config = dict(
    n_layer=10,
    d_model=256,
    n_head=4,
    n_kv_head=4,
    head_dim=64,
    d_mlp=2048,
    vocab_size=2189,
    activation='tanh_gelu',
    norm='layernorm',
    norm_place='pre',
    norm_eps=1e-05,
    positions='learned',
    qk_norm=False,
    attn_scale=0.125,
    bias='all',
    tie_embeddings=True,
    parallel_block=False,
    init='normal',
    init_std_qkv=0.0312,
    init_std_o=0.00697,
    init_std_up=0.0312,
    init_std_down=0.00697,
    optimizer='muon_variant',
    lr=0.00205,
    lr_mult_o=1.5,
    lr_mult_down=2.0,
    lr_head=0.0144,
    warmup_steps=200,
    schedule='wsd',
    decay_fraction=1.0,
    decay_shape='linear',
    final_lr_fraction=0.0,
    batch_tokens=131072,
    seq_len=512,
    doc_mask=True,
    train_tokens=904100000,
    steps=6898,
    dataset='wikipedia_en',
)
Each number is 50 + 15 x the weight over its row's rms, rounded and kept within 0 to 99. Layers, rows and columns count from 0. The size before them is the row's rms in percent of the matrix's.

# layer 6 attention output (transposed), 256x256, rms 0.102, rows 16-43, columns 0-127
084:80 45 69 57 36 64 40 50 32 22 58 47 59 47 67 33 56 33 51 56 49 21 44 42 50 67 24 60 67 64 60 63 39 23 50 50 50 51 40 39 62 41 56 41 75 60 69 59 65 76 57 45 75 46 28 69 41 79 82 38 46 62 68 50 59 69 43 54 76 37 48 23 37 67 50 23 52 53 35 54 33 37 42 55 52 66 25 50 50 56 47 36 51 55 43 29 75 71 56 69 44 48 27 64 61 46 44 53 64 44 62 48 68 25 26 45 29 46 54 54 40 57 56 51 40 68 59 65
092:40 55 62 40 58 33 52 43 43 65 24 50 69 45 41 45 40 76 79 81 53 33 24 45 99 29 49 59 71 35 55 49 53 35 45 43 37 78 48 36 70 44 45 33 24 65 65 44 63 48 37 48 55 52 46 52 49 60 42 28 19 40 64 56 69 38 54 43 75 53 36 55 44 50 33 38 50 74 42 41 65 81 56 52 34 83 34 37 46 31 56 44 83 69 51 38 53 87 32 44 43 51 76 45 45 61 68 65 46 55 13 52 43 79 68 27 54 46 36 43 35 39 78 78 49 56 31 45
091:43 42 24 47 38 44 51 59 40 70 49 53 58 58 24 60 41 47 36 60 49 35 68 35 57 74 63 45 45 65 68 57 69 56 74 53 39 53 49 54 61 73 60 56 37 42 31 33 32 40 56 44 26 39 57 76 47 56 81 76 43 54 46 44 66 60 44 55 66 50 46 60 60 67 59 51 68 50 30 44 50 67 64 59 54 63 71 32 33 55 49 60 69 53 67 65 53 60 73 52 69 69 41 55 38 65 21 45 76 27 32 70 49 52 53 78 30 67 36 45 37 33 25 38 30 66 36 51
100:53 55 64 29 31 33 37 51 87 46 58 30 31 34 11 46 67 46 71 56 40 38 58 76 44 77 51 45 43 70 70 66 44 65 47 68 29 46 42 29 79 37 40 69 57 37 55 61 54 54 29 59 41 66 53 57 31 53 48 43 42 52 58 60 23 58 61 50 45 55 51 39 33 54 39 49 53 38 54 46 33 21 58 38 70 30 36 54 74 47 51 69 89 48 54 39 54 55 39 51 67 52 52 49 41 73 32 48 47 33 51 89 20 48 57 51 45 51 75 44 36 57 36 70 40 72 46 44
098:75 49 33 47 59 41 51 33 64 41 76 36 36 58 41 48 81 49 45 59 65 60 53 68 68 54 49 65 38 55 75 61 45 53 51 45 34 64 64 61 55 63 57 52 55 25 60 56 37 54 51 48 67 27 52 72 56 52 38 59 33 25 13 50 77 50 25 62 34 45 76 52 51 49 15 51 55 11 50 69 30 41 64 66 58 66 72 25 31 67 32 60 27 35 43 56 57 61 54 31 53 34 08 69 52 39 50 40 50 38 29 29 29 60 56 57 69 59 47 60 25 52 45 44 63 47 44 77
097:60 37 61 43 58 45 37 33 61 61 75 34 50 60 44 23 53 63 60 39 60 70 66 39 98 10 45 41 42 55 55 47 51 49 38 50 28 41 56 76 60 40 63 60 29 57 73 60 48 52 54 82 62 52 92 69 38 49 59 57 62 57 42 47 53 44 50 24 33 45 50 51 21 51 67 29 65 42 65 48 46 33 28 62 25 42 57 36 55 62 35 61 45 45 61 50 60 36 27 30 49 62 51 44 80 51 59 43 75 30 66 61 41 33 50 45 28 65 43 40 54 51 32 11 63 53 36 41
090:44 27 74 46 51 66 44 49 43 50 56 52 47 60 40 86 44 44 63 48 77 36 48 33 47 56 56 58 64 47 33 62 54 68 59 25 69 36 43 48 72 60 24 70 60 52 47 59 65 58 44 52 55 67 28 13 75 41 78 55 38 38 79 64 54 42 46 58 82 54 56 39 19 44 77 35 58 59 38 67 42 29 27 25 58 50 41 32 75 54 63 57 23 71 25 54 66 65 46 38 49 83 44 64 37 69 40 47 59 44 37 43 60 76 47 65 39 54 49 45 38 66 46 49 59 75 30 62
084:27 67 76 62 47 82 30 33 29 39 53 43 62 60 74 54 35 49 41 72 74 32 65 52 24 40 49 47 54 83 38 31 59 51 33 59 59 47 32 44 45 36 44 48 44 56 61 54 57 38 19 40 50 18 59 37 36 47 57 69 14 62 45 29 70 55 45 28 53 55 62 39 33 75 26 74 57 68 43 47 56 52 50 36 65 58 29 44 48 68 33 36 37 65 40 60 80 38 43 53 48 53 83 62 60 78 58 26 53 42 51 48 39 61 29 55 68 54 58 48 52 77 36 54 34 53 73 40
099:26 72 51 47 22 42 76 35 47 37 42 54 63 40 76 59 45 31 44 40 41 30 49 71 74 36 44 43 58 30 35 69 29 56 44 67 42 45 62 21 34 46 52 79 45 44 56 60 40 33 18 28 66 64 46 57 45 63 79 36 36 74 69 71 27 58 56 81 54 60 43 53 44 36 58 46 64 44 36 57 25 47 31 54 43 48 54 57 25 47 52 37 28 60 74 68 37 64 47 71 45 53 48 66 40 31 53 48 47 50 58 60 62 61 56 40 42 46 28 49 61 73 49 46 16 88 43 40
089:63 59 49 43 53 64 55 51 56 61 60 43 38 52 54 53 69 51 40 69 60 62 35 41 55 59 49 40 25 63 46 63 56 59 37 39 47 52 45 73 53 26 38 65 54 25 21 42 34 45 35 80 65 22 45 06 39 44 55 50 39 50 27 47 57 25 30 59 55 56 44 68 62 53 38 55 54 54 70 60 29 74 35 79 71 45 41 56 65 40 46 33 44 26 48 51 69 17 48 60 77 59 60 37 65 60 40 38 81 38 46 59 55 35 36 30 37 57 23 53 80 32 60 44 48 45 64 50
086:56 65 68 60 59 82 18 20 56 34 43 70 56 52 52 70 63 40 63 70 81 39 71 28 63 51 52 34 59 74 43 29 37 22 53 86 46 39 59 54 44 28 71 65 49 52 51 53 56 35 65 57 35 36 75 63 36 60 43 55 76 28 37 37 63 31 52 51 55 35 30 33 48 56 31 51 30 40 81 72 45 50 41 63 52 53 19 39 61 70 47 76 49 56 47 48 85 42 45 59 68 58 36 67 42 37 20 69 25 28 42 55 35 41 55 56 63 47 58 32 50 69 51 52 42 48 38 23
090:36 55 48 53 44 34 42 54 51 90 54 59 35 55 46 50 60 29 51 58 52 47 43 60 11 67 36 67 50 38 62 51 53 50 49 35 46 53 30 59 47 54 62 68 52 29 63 51 43 46 39 32 42 22 60 43 56 56 55 28 23 74 52 49 78 44 63 59 43 34 42 20 48 41 48 57 41 44 45 61 41 70 49 70 60 66 58 77 46 38 40 52 57 33 51 43 69 36 39 56 61 54 83 65 56 46 50 24 12 48 66 36 33 39 66 54 78 74 63 71 60 53 32 64 62 44 40 25
092:49 64 35 44 22 50 41 57 44 68 40 50 51 39 21 41 49 45 52 57 67 55 33 60 39 75 50 71 44 52 65 29 62 59 68 43 37 53 55 33 73 60 40 46 49 35 67 50 16 44 47 43 37 32 43 50 45 56 45 60 69 54 24 41 71 62 39 31 22 43 53 51 43 61 39 60 41 00 55 45 60 35 43 67 43 60 49 40 44 42 36 74 52 50 21 69 48 57 47 31 75 43 46 37 49 43 52 70 31 69 34 56 60 41 50 41 39 75 65 44 57 70 45 50 33 63 47 71
109:33 49 62 65 43 56 75 29 49 68 40 63 52 57 43 50 55 46 68 87 43 44 90 55 76 49 55 51 67 61 53 41 42 39 45 72 43 74 67 41 58 38 47 42 56 41 58 57 30 70 45 53 42 45 32 68 34 53 41 24 66 28 73 64 74 90 57 45 30 40 36 47 58 38 50 26 27 54 41 52 52 76 26 55 59 45 57 65 54 31 28 79 16 42 45 75 40 21 67 38 43 63 70 28 38 16 68 45 70 42 45 47 55 69 48 60 68 58 41 38 31 48 73 53 41 33 48 48
099:26 70 50 54 43 54 48 52 49 52 59 54 58 59 47 35 51 63 68 39 29 43 11 68 50 57 74 68 33 66 35 27 56 49 56 55 49 70 43 53 40 48 63 50 38 63 65 40 77 58 54 26 63 37 53 42 39 55 48 62 38 46 29 55 58 55 59 53 53 66 56 59 57 28 75 42 41 28 63 27 14 31 44 69 52 76 53 38 66 30 47 23 47 56 60 44 56 59 57 50 48 32 55 48 79 40 43 52 60 66 19 40 64 16 60 60 49 51 44 49 37 49 56 70 49 65 43 73
099:42 51 47 52 34 41 28 40 53 43 29 48 17 52 34 61 50 31 68 38 49 58 56 55 71 67 43 43 50 46 56 31 40 57 59 52 21 76 77 23 45 43 66 63 22 18 59 51 34 67 36 56 78 52 60 56 62 52 53 58 90 47 55 27 56 34 36 29 35 48 73 41 34 85 46 56 47 63 77 71 37 39 46 40 76 38 64 36 74 45 29 42 26 34 86 39 50 47 52 47 49 49 59 36 53 54 48 65 62 69 82 44 54 43 39 68 49 41 58 62 36 58 33 47 54 35 60 56
089:45 56 32 48 48 44 46 45 47 59 44 54 69 65 66 47 82 41 21 23 42 57 76 41 69 41 46 39 59 62 57 35 46 36 49 48 75 39 14 28 76 27 49 37 55 79 49 50 38 45 48 72 55 38 42 34 70 83 36 52 54 69 37 72 31 41 46 65 25 23 61 48 29 30 42 48 40 73 66 40 33 42 53 65 40 40 67 72 59 59 50 46 54 53 58 70 43 41 47 64 25 37 44 42 42 65 51 51 52 59 48 94 45 27 50 31 68 51 61 52 56 47 51 53 23 37 38 75
091:15 44 97 67 45 51 70 35 70 60 45 67 66 36 45 73 34 34 53 79 28 42 55 49 44 70 46 35 63 44 63 71 54 64 52 47 67 61 40 41 39 69 64 33 59 33 44 47 48 27 51 48 45 32 64 49 40 39 77 63 63 32 36 42 62 29 56 59 36 21 68 32 40 48 70 27 59 12 54 85 28 43 68 31 67 72 27 31 51 58 85 44 49 35 45 44 64 50 43 44 62 47 39 61 55 71 26 59 61 37 63 49 57 66 38 65 53 57 35 43 49 20 66 48 63 39 69 64
092:40 44 60 45 47 49 76 42 48 72 60 31 51 51 63 65 36 39 38 45 36 35 40 62 72 61 49 36 51 41 29 63 56 67 75 50 35 48 60 55 45 37 51 81 63 56 51 45 65 65 35 30 54 44 39 26 33 43 36 33 66 52 75 45 45 60 36 52 50 71 33 35 20 48 38 23 54 84 57 32 61 21 49 56 44 44 60 49 52 63 62 50 44 51 63 59 45 77 58 35 25 18 67 50 47 42 43 42 72 51 67 17 44 47 57 50 73 49 49 27 82 25 56 79 62 30 59 40
097:44 40 64 52 43 48 26 52 43 60 46 37 43 47 66 42 32 57 45 32 39 49 46 33 54 52 41 56 37 66 23 49 61 35 15 55 54 23 66 61 57 55 48 54 50 36 30 45 72 67 26 55 50 47 27 71 91 81 66 54 72 70 65 49 37 38 59 49 60 37 32 78 60 83 38 58 02 22 35 52 38 69 56 57 70 39 47 45 43 53 53 65 52 25 57 66 79 67 44 56 59 54 57 68 54 31 59 61 49 55 44 17 48 32 53 61 30 29 41 57 62 38 44 24 11 47 51 46
095:63 66 45 56 56 54 64 69 53 51 72 35 44 32 68 30 45 69 48 53 21 39 59 48 52 31 38 66 64 63 60 62 39 54 45 55 39 55 60 43 42 47 39 50 44 52 35 49 64 40 38 50 41 71 40 55 67 40 71 51 44 47 18 35 22 61 40 64 34 22 65 71 52 36 46 51 56 35 43 39 78 36 63 37 32 63 40 47 57 56 56 51 56 70 35 76 22 40 39 76 49 16 87 61 39 41 45 00 33 51 25 49 53 38 52 54 59 64 68 52 22 62 63 70 37 47 51 37
093:74 57 49 38 70 46 49 53 40 61 63 41 27 21 13 57 65 54 47 64 29 29 67 38 46 61 58 74 32 57 70 46 49 41 33 41 45 47 50 48 45 61 60 59 69 35 45 39 39 56 80 38 56 70 63 25 58 38 43 53 89 66 68 57 21 39 20 63 36 70 54 32 72 48 79 55 59 51 80 46 60 33 46 65 76 43 77 40 57 58 64 48 46 63 33 40 40 53 54 49 57 56 51 28 70 29 68 38 56 62 33 37 51 59 46 31 22 27 41 46 49 60 30 59 61 47 54 61
086:46 56 53 39 44 38 40 24 19 44 62 63 76 64 80 13 34 60 52 66 38 56 42 00 44 54 39 59 41 42 47 75 56 47 41 63 21 51 39 63 50 54 42 59 43 51 54 63 57 52 27 42 54 71 39 71 44 45 47 70 34 57 48 41 42 31 62 57 31 48 59 41 78 45 60 53 56 56 61 71 33 63 38 59 74 61 42 23 37 56 38 65 56 52 65 49 46 47 17 41 60 42 69 40 28 47 41 64 47 76 56 60 61 45 55 54 70 45 50 50 37 89 41 61 37 01 54 58
092:29 65 55 52 66 62 82 30 49 47 47 34 64 73 67 80 36 46 20 46 45 41 56 24 49 50 48 49 59 47 61 65 76 33 50 93 27 49 48 50 34 58 39 75 53 38 57 32 77 82 98 45 46 40 40 61 58 76 50 38 39 38 60 42 49 39 39 50 61 12 52 39 45 38 45 58 64 60 18 44 83 25 46 60 36 48 44 29 58 61 55 41 57 37 28 50 43 42 25 81 55 43 28 50 37 57 43 47 49 75 41 54 50 50 60 63 59 55 55 49 62 58 44 71 51 36 58 60
098:27 67 37 60 43 47 37 66 54 56 26 68 43 47 37 42 51 48 38 64 33 48 55 24 71 44 32 60 32 46 48 51 73 59 62 49 52 46 67 19 57 48 66 47 57 30 71 67 49 47 36 31 69 53 47 62 55 40 49 21 56 51 58 85 57 59 47 32 72 42 61 62 46 46 57 71 41 50 55 24 60 53 51 47 49 21 39 72 63 63 60 51 50 78 40 40 33 46 44 87 29 32 53 44 51 60 34 73 49 59 27 73 47 77 71 43 66 55 44 63 35 62 50 49 35 49 57 43
101:46 60 37 65 38 28 25 39 62 44 60 37 36 21 63 53 54 42 23 38 32 48 96 46 72 79 22 25 38 14 46 55 37 38 64 36 65 54 41 29 35 52 37 37 34 62 55 75 49 70 46 74 69 48 46 56 52 53 35 37 54 61 46 65 70 69 54 46 74 31 39 54 43 40 63 51 66 43 60 70 53 54 55 51 57 47 46 53 50 45 53 70 33 43 69 40 47 50 31 44 36 59 37 54 53 57 60 40 92 61 67 73 12 48 51 56 30 42 69 48 60 47 45 59 46 46 52 83
097:36 47 08 62 45 43 43 45 75 34 73 35 58 40 48 51 39 47 37 59 50 32 55 17 60 33 29 50 57 43 60 35 65 57 53 49 28 46 56 53 30 56 62 67 51 64 24 43 49 46 56 58 74 62 60 63 63 41 45 43 63 39 24 36 40 62 63 47 55 53 66 68 66 44 41 48 42 42 39 45 72 64 36 88 56 50 62 86 47 59 26 73 47 65 37 63 58 48 74 45 33 56 52 53 45 66 44 83 71 51 70 22 64 63 48 62 69 43 46 49 55 67 40 76 38 60 40 54
093:31 55 62 36 54 37 62 53 53 25 32 74 51 40 52 29 42 49 53 65 56 45 42 51 55 50 34 70 51 23 61 49 68 70 67 80 59 41 48 23 63 99 42 29 53 57 26 40 46 51 71 59 49 46 66 48 45 66 35 81 34 75 55 27 22 41 55 55 92 53 32 75 44 83 48 43 53 40 61 29 54 41 31 50 60 49 26 49 63 65 45 54 90 66 63 60 23 51 42 46 48 57 68 46 43 56 50 52 59 61 42 35 45 24 52 53 27 50 50 41 76 30 62 46 57 46 28 17
# layer 6 attention value, 256x256, rms 0.0878, rows 17-43, columns 0-127
097:40 11 66 33 36 36 48 50 26 38 68 40 29 52 57 47 31 35 86 64 58 65 49 63 68 35 51 68 35 57 30 43 41 29 18 14 33 49 53 53 55 65 42 74 65 64 35 67 56 21 51 24 57 56 73 62 61 51 56 65 70 35 73 56 60 32 59 42 52 42 82 46 24 53 46 54 56 44 59 52 47 77 73 72 48 48 43 61 45 51 51 32 57 33 62 58 52 67 60 62 30 42 35 48 54 60 27 66 54 56 52 55 40 63 67 58 75 45 52 58 62 58 38 52 40 38 37 53
092:28 45 49 56 18 33 60 54 52 73 41 46 71 51 03 37 56 23 44 47 47 74 63 48 48 28 77 48 59 49 76 72 57 60 46 53 45 80 52 50 60 83 36 43 54 58 52 70 52 32 72 64 66 66 35 56 61 60 62 32 41 62 45 31 62 83 76 62 48 41 54 50 63 42 60 54 43 57 51 37 66 53 40 39 51 46 66 73 66 32 37 47 30 40 88 40 50 69 62 43 51 31 46 55 43 51 56 51 40 73 57 38 53 22 50 36 38 52 37 72 64 50 45 43 43 53 34 41
102:47 55 47 65 46 54 31 54 34 51 13 69 52 48 55 45 67 38 47 52 35 48 36 58 61 79 47 53 36 39 33 41 44 31 52 26 56 63 43 30 45 37 56 33 40 30 62 44 80 76 61 64 56 65 77 60 49 63 25 37 84 50 50 57 66 54 54 37 67 81 55 42 51 42 44 45 41 70 34 48 45 62 38 82 58 58 14 48 59 37 40 95 35 59 42 49 65 70 42 39 14 56 36 39 40 44 57 53 36 60 46 51 35 39 62 72 50 47 72 53 44 51 23 54 15 58 38 57
098:53 19 44 53 55 25 44 75 42 56 40 53 62 49 43 46 34 66 09 62 29 52 30 39 52 54 46 50 60 62 68 33 43 79 60 55 55 28 57 17 48 56 48 34 41 55 74 67 35 49 33 64 59 49 70 41 55 34 41 16 45 29 63 33 53 70 74 53 74 45 64 93 55 60 71 53 72 22 76 50 56 54 46 65 37 49 41 50 39 33 61 68 25 37 47 37 17 50 60 39 64 66 54 70 40 26 63 38 45 34 10 56 83 41 70 54 31 61 56 54 46 25 61 59 61 44 61 27
099:37 56 23 37 34 52 65 74 44 61 48 56 58 38 46 76 18 62 52 46 47 50 57 32 55 53 55 34 39 60 55 41 31 49 61 43 58 30 39 78 42 41 68 48 49 40 75 59 10 29 51 66 26 75 80 50 27 51 75 58 77 19 65 27 21 26 32 53 89 36 58 29 52 53 54 63 49 42 37 85 45 44 59 49 69 60 51 24 44 49 46 47 36 52 46 35 67 49 48 50 41 39 74 46 50 30 45 50 51 57 64 57 61 63 37 68 65 63 50 47 32 72 57 67 49 57 28 53
096:57 49 21 55 26 52 32 18 30 51 63 47 61 44 53 77 59 58 52 44 61 66 35 35 62 37 51 42 45 72 43 78 71 66 29 44 49 57 45 40 16 66 61 70 52 37 66 54 52 88 82 75 48 62 51 53 40 58 51 51 63 75 59 54 55 43 24 52 39 41 35 45 40 38 58 29 59 34 42 39 68 52 34 31 45 47 37 52 57 49 48 37 44 46 30 67 46 55 71 40 48 39 44 42 82 46 54 60 61 58 44 55 42 46 57 61 64 48 74 64 52 48 33 48 31 40 73 43
088:72 25 58 67 46 58 35 64 41 43 69 39 43 50 45 37 40 69 53 79 60 48 34 51 24 41 32 69 32 53 29 28 40 73 41 60 52 59 48 29 51 74 34 82 45 37 41 87 48 36 44 74 49 23 40 34 48 52 47 40 76 60 69 43 55 40 37 40 54 31 43 68 34 47 64 53 67 74 34 56 83 38 69 59 39 49 35 56 53 41 52 50 41 33 48 34 61 49 38 51 29 51 33 62 41 33 63 40 33 65 52 42 53 33 61 36 31 76 43 46 66 50 50 49 36 51 63 46
101:42 35 33 18 30 61 33 43 33 68 64 32 33 64 34 76 36 33 43 61 55 64 39 72 18 59 58 57 54 57 50 59 64 59 52 36 46 40 54 48 46 62 75 22 46 56 67 49 70 47 42 49 35 53 42 75 68 32 45 52 59 50 42 82 41 48 25 68 51 65 65 29 49 60 48 47 36 47 57 31 26 43 58 33 39 48 42 45 45 71 46 65 80 85 51 42 60 35 42 74 36 58 63 28 50 62 44 46 44 87 67 66 83 40 32 43 67 41 55 52 62 36 59 55 01 40 42 34
100:85 37 38 69 78 26 51 47 45 36 51 77 55 66 42 35 34 53 45 44 68 32 56 37 67 68 88 71 40 47 51 75 48 39 54 66 59 42 61 41 73 32 54 52 32 31 47 63 46 39 47 66 68 62 49 42 27 43 55 57 63 26 38 51 58 44 68 68 53 60 46 59 31 52 65 24 49 65 28 49 54 39 52 67 75 57 50 62 54 66 63 49 22 65 53 04 35 68 58 44 53 40 26 82 52 16 72 22 60 54 50 45 56 52 36 44 34 41 47 59 61 46 35 55 58 29 43 51
091:51 48 49 42 41 73 40 45 52 54 47 50 27 48 64 28 52 50 73 56 63 53 49 52 61 63 47 57 58 57 35 22 27 52 48 32 65 51 56 47 42 59 35 66 33 59 53 66 52 44 71 55 28 39 61 46 60 52 50 55 53 56 46 08 26 81 83 55 54 41 45 60 63 75 35 51 37 60 50 62 68 57 40 76 72 39 32 16 45 56 36 57 30 40 43 54 63 65 29 41 60 30 36 54 25 51 76 66 51 38 34 49 39 74 70 46 67 48 50 33 35 68 52 65 11 53 62 43
093:32 43 69 69 58 40 31 32 76 72 55 70 39 49 53 82 54 65 42 62 47 16 66 71 44 31 21 50 57 27 47 67 40 48 52 32 41 69 55 43 44 39 41 46 45 58 32 54 54 32 48 49 10 46 74 26 34 57 58 49 46 70 37 71 37 56 51 59 60 26 12 53 65 35 68 27 63 64 45 25 50 23 56 64 66 69 45 71 60 42 44 37 52 47 34 35 32 42 40 40 55 73 46 68 50 70 64 43 47 83 70 47 71 49 68 47 13 48 53 70 61 70 56 50 53 47 30 36
097:32 46 37 10 56 39 39 58 60 17 52 45 31 73 37 41 46 83 59 40 37 69 78 43 69 41 64 31 42 55 32 56 60 51 73 60 33 17 69 61 40 45 63 30 46 40 51 63 38 55 46 41 57 49 55 69 70 61 42 30 54 79 44 64 57 49 74 40 38 67 60 68 51 79 26 51 62 29 56 62 48 58 51 33 64 44 24 48 45 50 37 69 56 34 48 74 64 75 31 44 56 27 49 56 50 44 44 52 34 39 38 26 74 39 32 69 66 57 47 50 58 55 48 76 22 70 38 43
103:67 60 57 58 60 51 63 19 46 46 43 47 18 33 63 38 46 54 48 69 45 62 56 68 44 36 31 56 18 87 54 56 64 78 65 69 35 18 64 44 57 63 38 66 54 61 44 60 58 42 51 54 55 32 64 50 67 39 47 53 67 66 26 58 26 53 65 48 65 26 34 49 61 58 63 58 48 61 58 49 42 54 56 54 26 61 43 70 53 42 46 49 56 37 54 48 76 71 71 55 67 43 62 58 70 87 42 51 37 44 67 41 50 63 44 48 56 55 04 48 33 57 81 51 68 42 50 27
099:61 50 94 13 42 45 58 45 33 47 66 90 32 53 68 51 61 52 57 61 44 71 46 64 85 67 56 49 24 39 25 52 29 46 73 37 40 75 34 56 47 66 41 55 53 63 48 55 46 31 17 43 58 37 61 40 48 30 54 21 36 57 60 32 75 52 43 45 45 20 62 37 45 53 54 53 43 18 68 49 43 38 42 28 40 56 46 38 62 55 47 17 28 45 57 65 57 52 58 61 32 55 55 44 60 57 60 70 55 43 30 63 55 59 64 52 38 59 59 46 47 56 50 38 45 68 43 49
102:30 53 40 76 56 59 51 87 44 56 54 48 31 52 48 52 24 32 63 40 30 71 66 53 39 41 31 27 37 44 48 38 42 50 65 69 38 16 59 45 35 59 50 58 43 53 56 70 56 40 48 40 23 74 48 48 43 41 79 35 59 18 75 44 67 37 58 63 54 41 47 32 62 42 27 55 62 36 52 52 60 51 78 59 58 62 32 30 51 53 49 75 67 43 22 59 80 26 49 39 80 50 41 67 48 31 71 24 46 62 38 68 66 53 61 61 13 38 35 56 58 49 51 35 37 28 58 35
089:50 53 33 64 56 53 11 55 42 45 48 57 44 40 47 74 24 56 55 70 46 15 51 56 22 65 63 61 48 69 55 63 71 42 76 39 33 43 31 46 70 58 59 45 43 70 70 47 52 64 59 55 54 69 42 32 42 48 60 42 39 35 40 80 39 65 14 45 49 61 63 32 35 52 37 56 42 71 56 30 49 56 62 44 51 39 64 44 45 82 57 75 37 61 34 48 48 51 55 56 48 58 64 62 18 22 60 58 82 57 63 53 57 33 65 84 74 59 53 68 63 46 61 63 54 42 25 33
095:56 48 38 55 53 45 53 26 47 50 37 78 45 54 32 64 78 30 57 41 53 75 35 45 70 62 38 44 51 10 46 60 51 36 61 51 53 57 52 53 58 65 52 36 15 74 45 42 47 44 95 47 57 75 84 68 56 50 57 31 45 51 55 35 38 59 80 30 27 56 61 37 52 73 56 35 46 47 56 60 52 86 46 46 42 58 81 58 07 34 17 41 57 58 59 56 44 71 47 64 54 37 26 59 40 38 64 43 54 35 61 47 57 27 62 42 29 65 59 69 45 42 50 80 48 63 52 26
093:47 12 37 44 21 65 65 75 62 52 58 77 70 52 65 70 44 53 36 65 42 55 43 44 72 59 70 62 67 57 40 67 69 60 36 58 48 58 59 44 48 54 36 61 61 44 71 59 59 88 63 55 35 41 43 69 21 34 56 53 54 30 69 56 62 55 43 51 60 75 07 58 39 43 60 51 59 22 43 43 39 19 56 68 43 56 44 28 51 35 63 44 65 30 33 48 43 60 54 76 52 42 27 40 36 58 17 35 79 44 72 44 53 56 60 21 56 52 52 43 37 51 41 47 09 51 25 53
101:29 39 16 42 42 55 75 74 42 56 44 60 51 62 43 44 59 37 25 71 58 47 37 54 06 55 57 55 42 81 56 64 43 64 47 37 40 32 81 61 54 36 36 65 70 38 48 63 39 29 49 43 55 62 59 30 35 35 63 79 16 90 45 56 59 38 41 67 24 39 46 48 44 69 35 32 20 51 67 41 62 66 68 73 67 23 33 46 18 64 49 65 45 39 42 37 61 22 64 57 47 49 62 69 40 58 63 39 36 60 47 61 56 54 40 62 49 83 38 36 55 31 53 54 61 28 53 60
101:30 55 54 27 44 69 45 54 38 68 59 41 39 68 69 54 40 56 70 41 51 81 67 70 75 34 23 44 44 66 60 59 38 44 49 53 64 33 71 59 57 36 44 53 51 59 45 44 68 50 79 36 63 03 47 36 40 54 55 30 46 27 37 43 66 57 29 41 67 40 59 58 49 51 85 57 52 44 78 34 61 52 50 49 46 58 67 64 35 31 53 60 54 72 58 37 63 56 37 55 42 60 59 62 66 60 54 17 36 56 46 51 33 54 43 48 66 48 29 87 49 54 44 42 42 49 71 44
100:50 63 77 53 50 74 59 83 38 30 68 27 38 41 67 50 21 48 29 21 84 61 56 25 52 56 75 30 35 50 62 52 70 54 40 57 51 47 52 47 63 43 41 24 68 26 41 55 65 64 61 42 31 49 44 33 59 41 59 51 59 48 44 41 59 33 32 41 51 62 41 49 73 52 51 90 49 19 36 19 56 66 40 55 50 77 25 39 64 65 53 76 43 52 58 30 52 32 61 06 54 62 45 62 37 36 41 63 41 41 59 66 57 58 53 29 57 39 84 25 31 36 24 58 62 35 47 67
092:50 39 74 58 37 65 35 60 56 44 54 39 25 68 29 37 66 60 60 35 16 44 39 51 40 37 38 54 54 21 54 46 32 24 53 57 60 39 33 62 57 59 45 48 70 49 63 36 64 47 45 50 34 23 51 65 40 60 82 77 33 59 14 43 38 60 42 41 70 59 49 23 89 60 38 35 47 43 40 41 55 59 59 62 30 55 48 44 58 56 54 61 61 47 59 59 45 44 60 52 55 33 72 85 50 78 56 63 38 24 40 78 42 33 48 38 78 35 46 79 20 55 53 29 82 59 36 50
091:54 72 67 36 37 63 51 38 70 70 66 37 51 55 63 73 77 23 35 55 48 38 69 61 74 56 50 54 54 49 44 14 56 80 53 43 55 60 68 60 42 52 38 34 54 42 38 37 41 62 44 30 22 69 50 55 26 23 26 62 59 10 76 37 49 61 45 38 33 35 41 83 59 50 49 55 59 42 55 37 59 74 26 57 50 54 79 59 52 55 21 56 67 44 84 61 35 53 41 63 19 29 37 34 57 71 67 50 42 52 45 48 56 40 42 35 75 71 61 76 26 56 52 48 58 44 51 53
098:43 50 41 15 35 44 27 37 50 43 58 85 21 43 64 71 43 44 55 61 53 54 36 39 38 65 36 15 44 51 35 36 54 61 52 50 40 61 36 34 82 59 58 73 52 99 68 57 32 84 34 40 61 35 63 23 71 60 67 65 18 41 38 50 87 60 54 56 33 15 59 67 54 68 34 62 68 57 48 50 65 56 45 38 24 38 34 46 55 60 46 32 66 47 38 64 62 60 39 80 38 59 68 55 37 49 39 48 74 66 51 33 32 32 52 44 41 72 58 31 52 47 63 52 71 50 53 43
098:72 32 41 63 60 34 48 48 46 39 27 43 32 43 72 50 43 25 32 55 45 39 12 41 35 46 54 42 64 43 59 37 79 74 65 41 37 48 57 39 59 54 40 20 26 72 65 62 43 45 45 58 59 57 58 51 55 62 39 61 70 42 78 64 81 44 61 53 54 62 58 39 64 53 50 47 49 57 35 49 25 65 18 48 71 24 44 14 52 73 42 72 41 37 40 35 40 33 73 64 31 62 68 48 57 55 67 35 54 55 60 56 46 29 62 36 55 51 76 53 34 46 64 51 71 49 60 44
101:59 51 49 36 66 61 29 45 70 33 45 30 38 59 76 52 52 64 69 43 32 44 63 51 61 46 49 47 61 60 38 55 41 54 67 73 44 25 65 42 61 57 60 27 48 74 48 51 51 40 55 42 51 51 50 59 62 72 42 59 36 93 28 36 52 72 55 53 54 85 63 69 73 71 44 58 49 62 66 54 35 56 58 57 39 27 77 69 28 53 53 72 43 41 62 90 27 67 41 54 42 47 36 33 32 37 47 53 28 46 79 62 52 39 48 57 79 34 39 45 60 45 83 67 66 40 49 44
094:46 59 65 55 79 55 29 23 24 73 52 69 35 58 58 63 59 32 40 53 52 53 80 59 44 27 28 19 56 54 29 58 55 49 48 23 44 66 49 47 60 46 67 57 48 41 57 58 55 48 49 68 60 60 18 34 33 52 37 62 37 29 31 48 78 59 50 32 60 43 55 64 49 90 53 68 42 32 60 44 53 50 34 57 42 52 53 66 35 29 39 51 79 38 53 35 61 15 33 81 66 52 69 55 42 84 72 69 51 71 50 35 56 25 35 28 25 42 63 51 22 66 92 46 40 49 76 66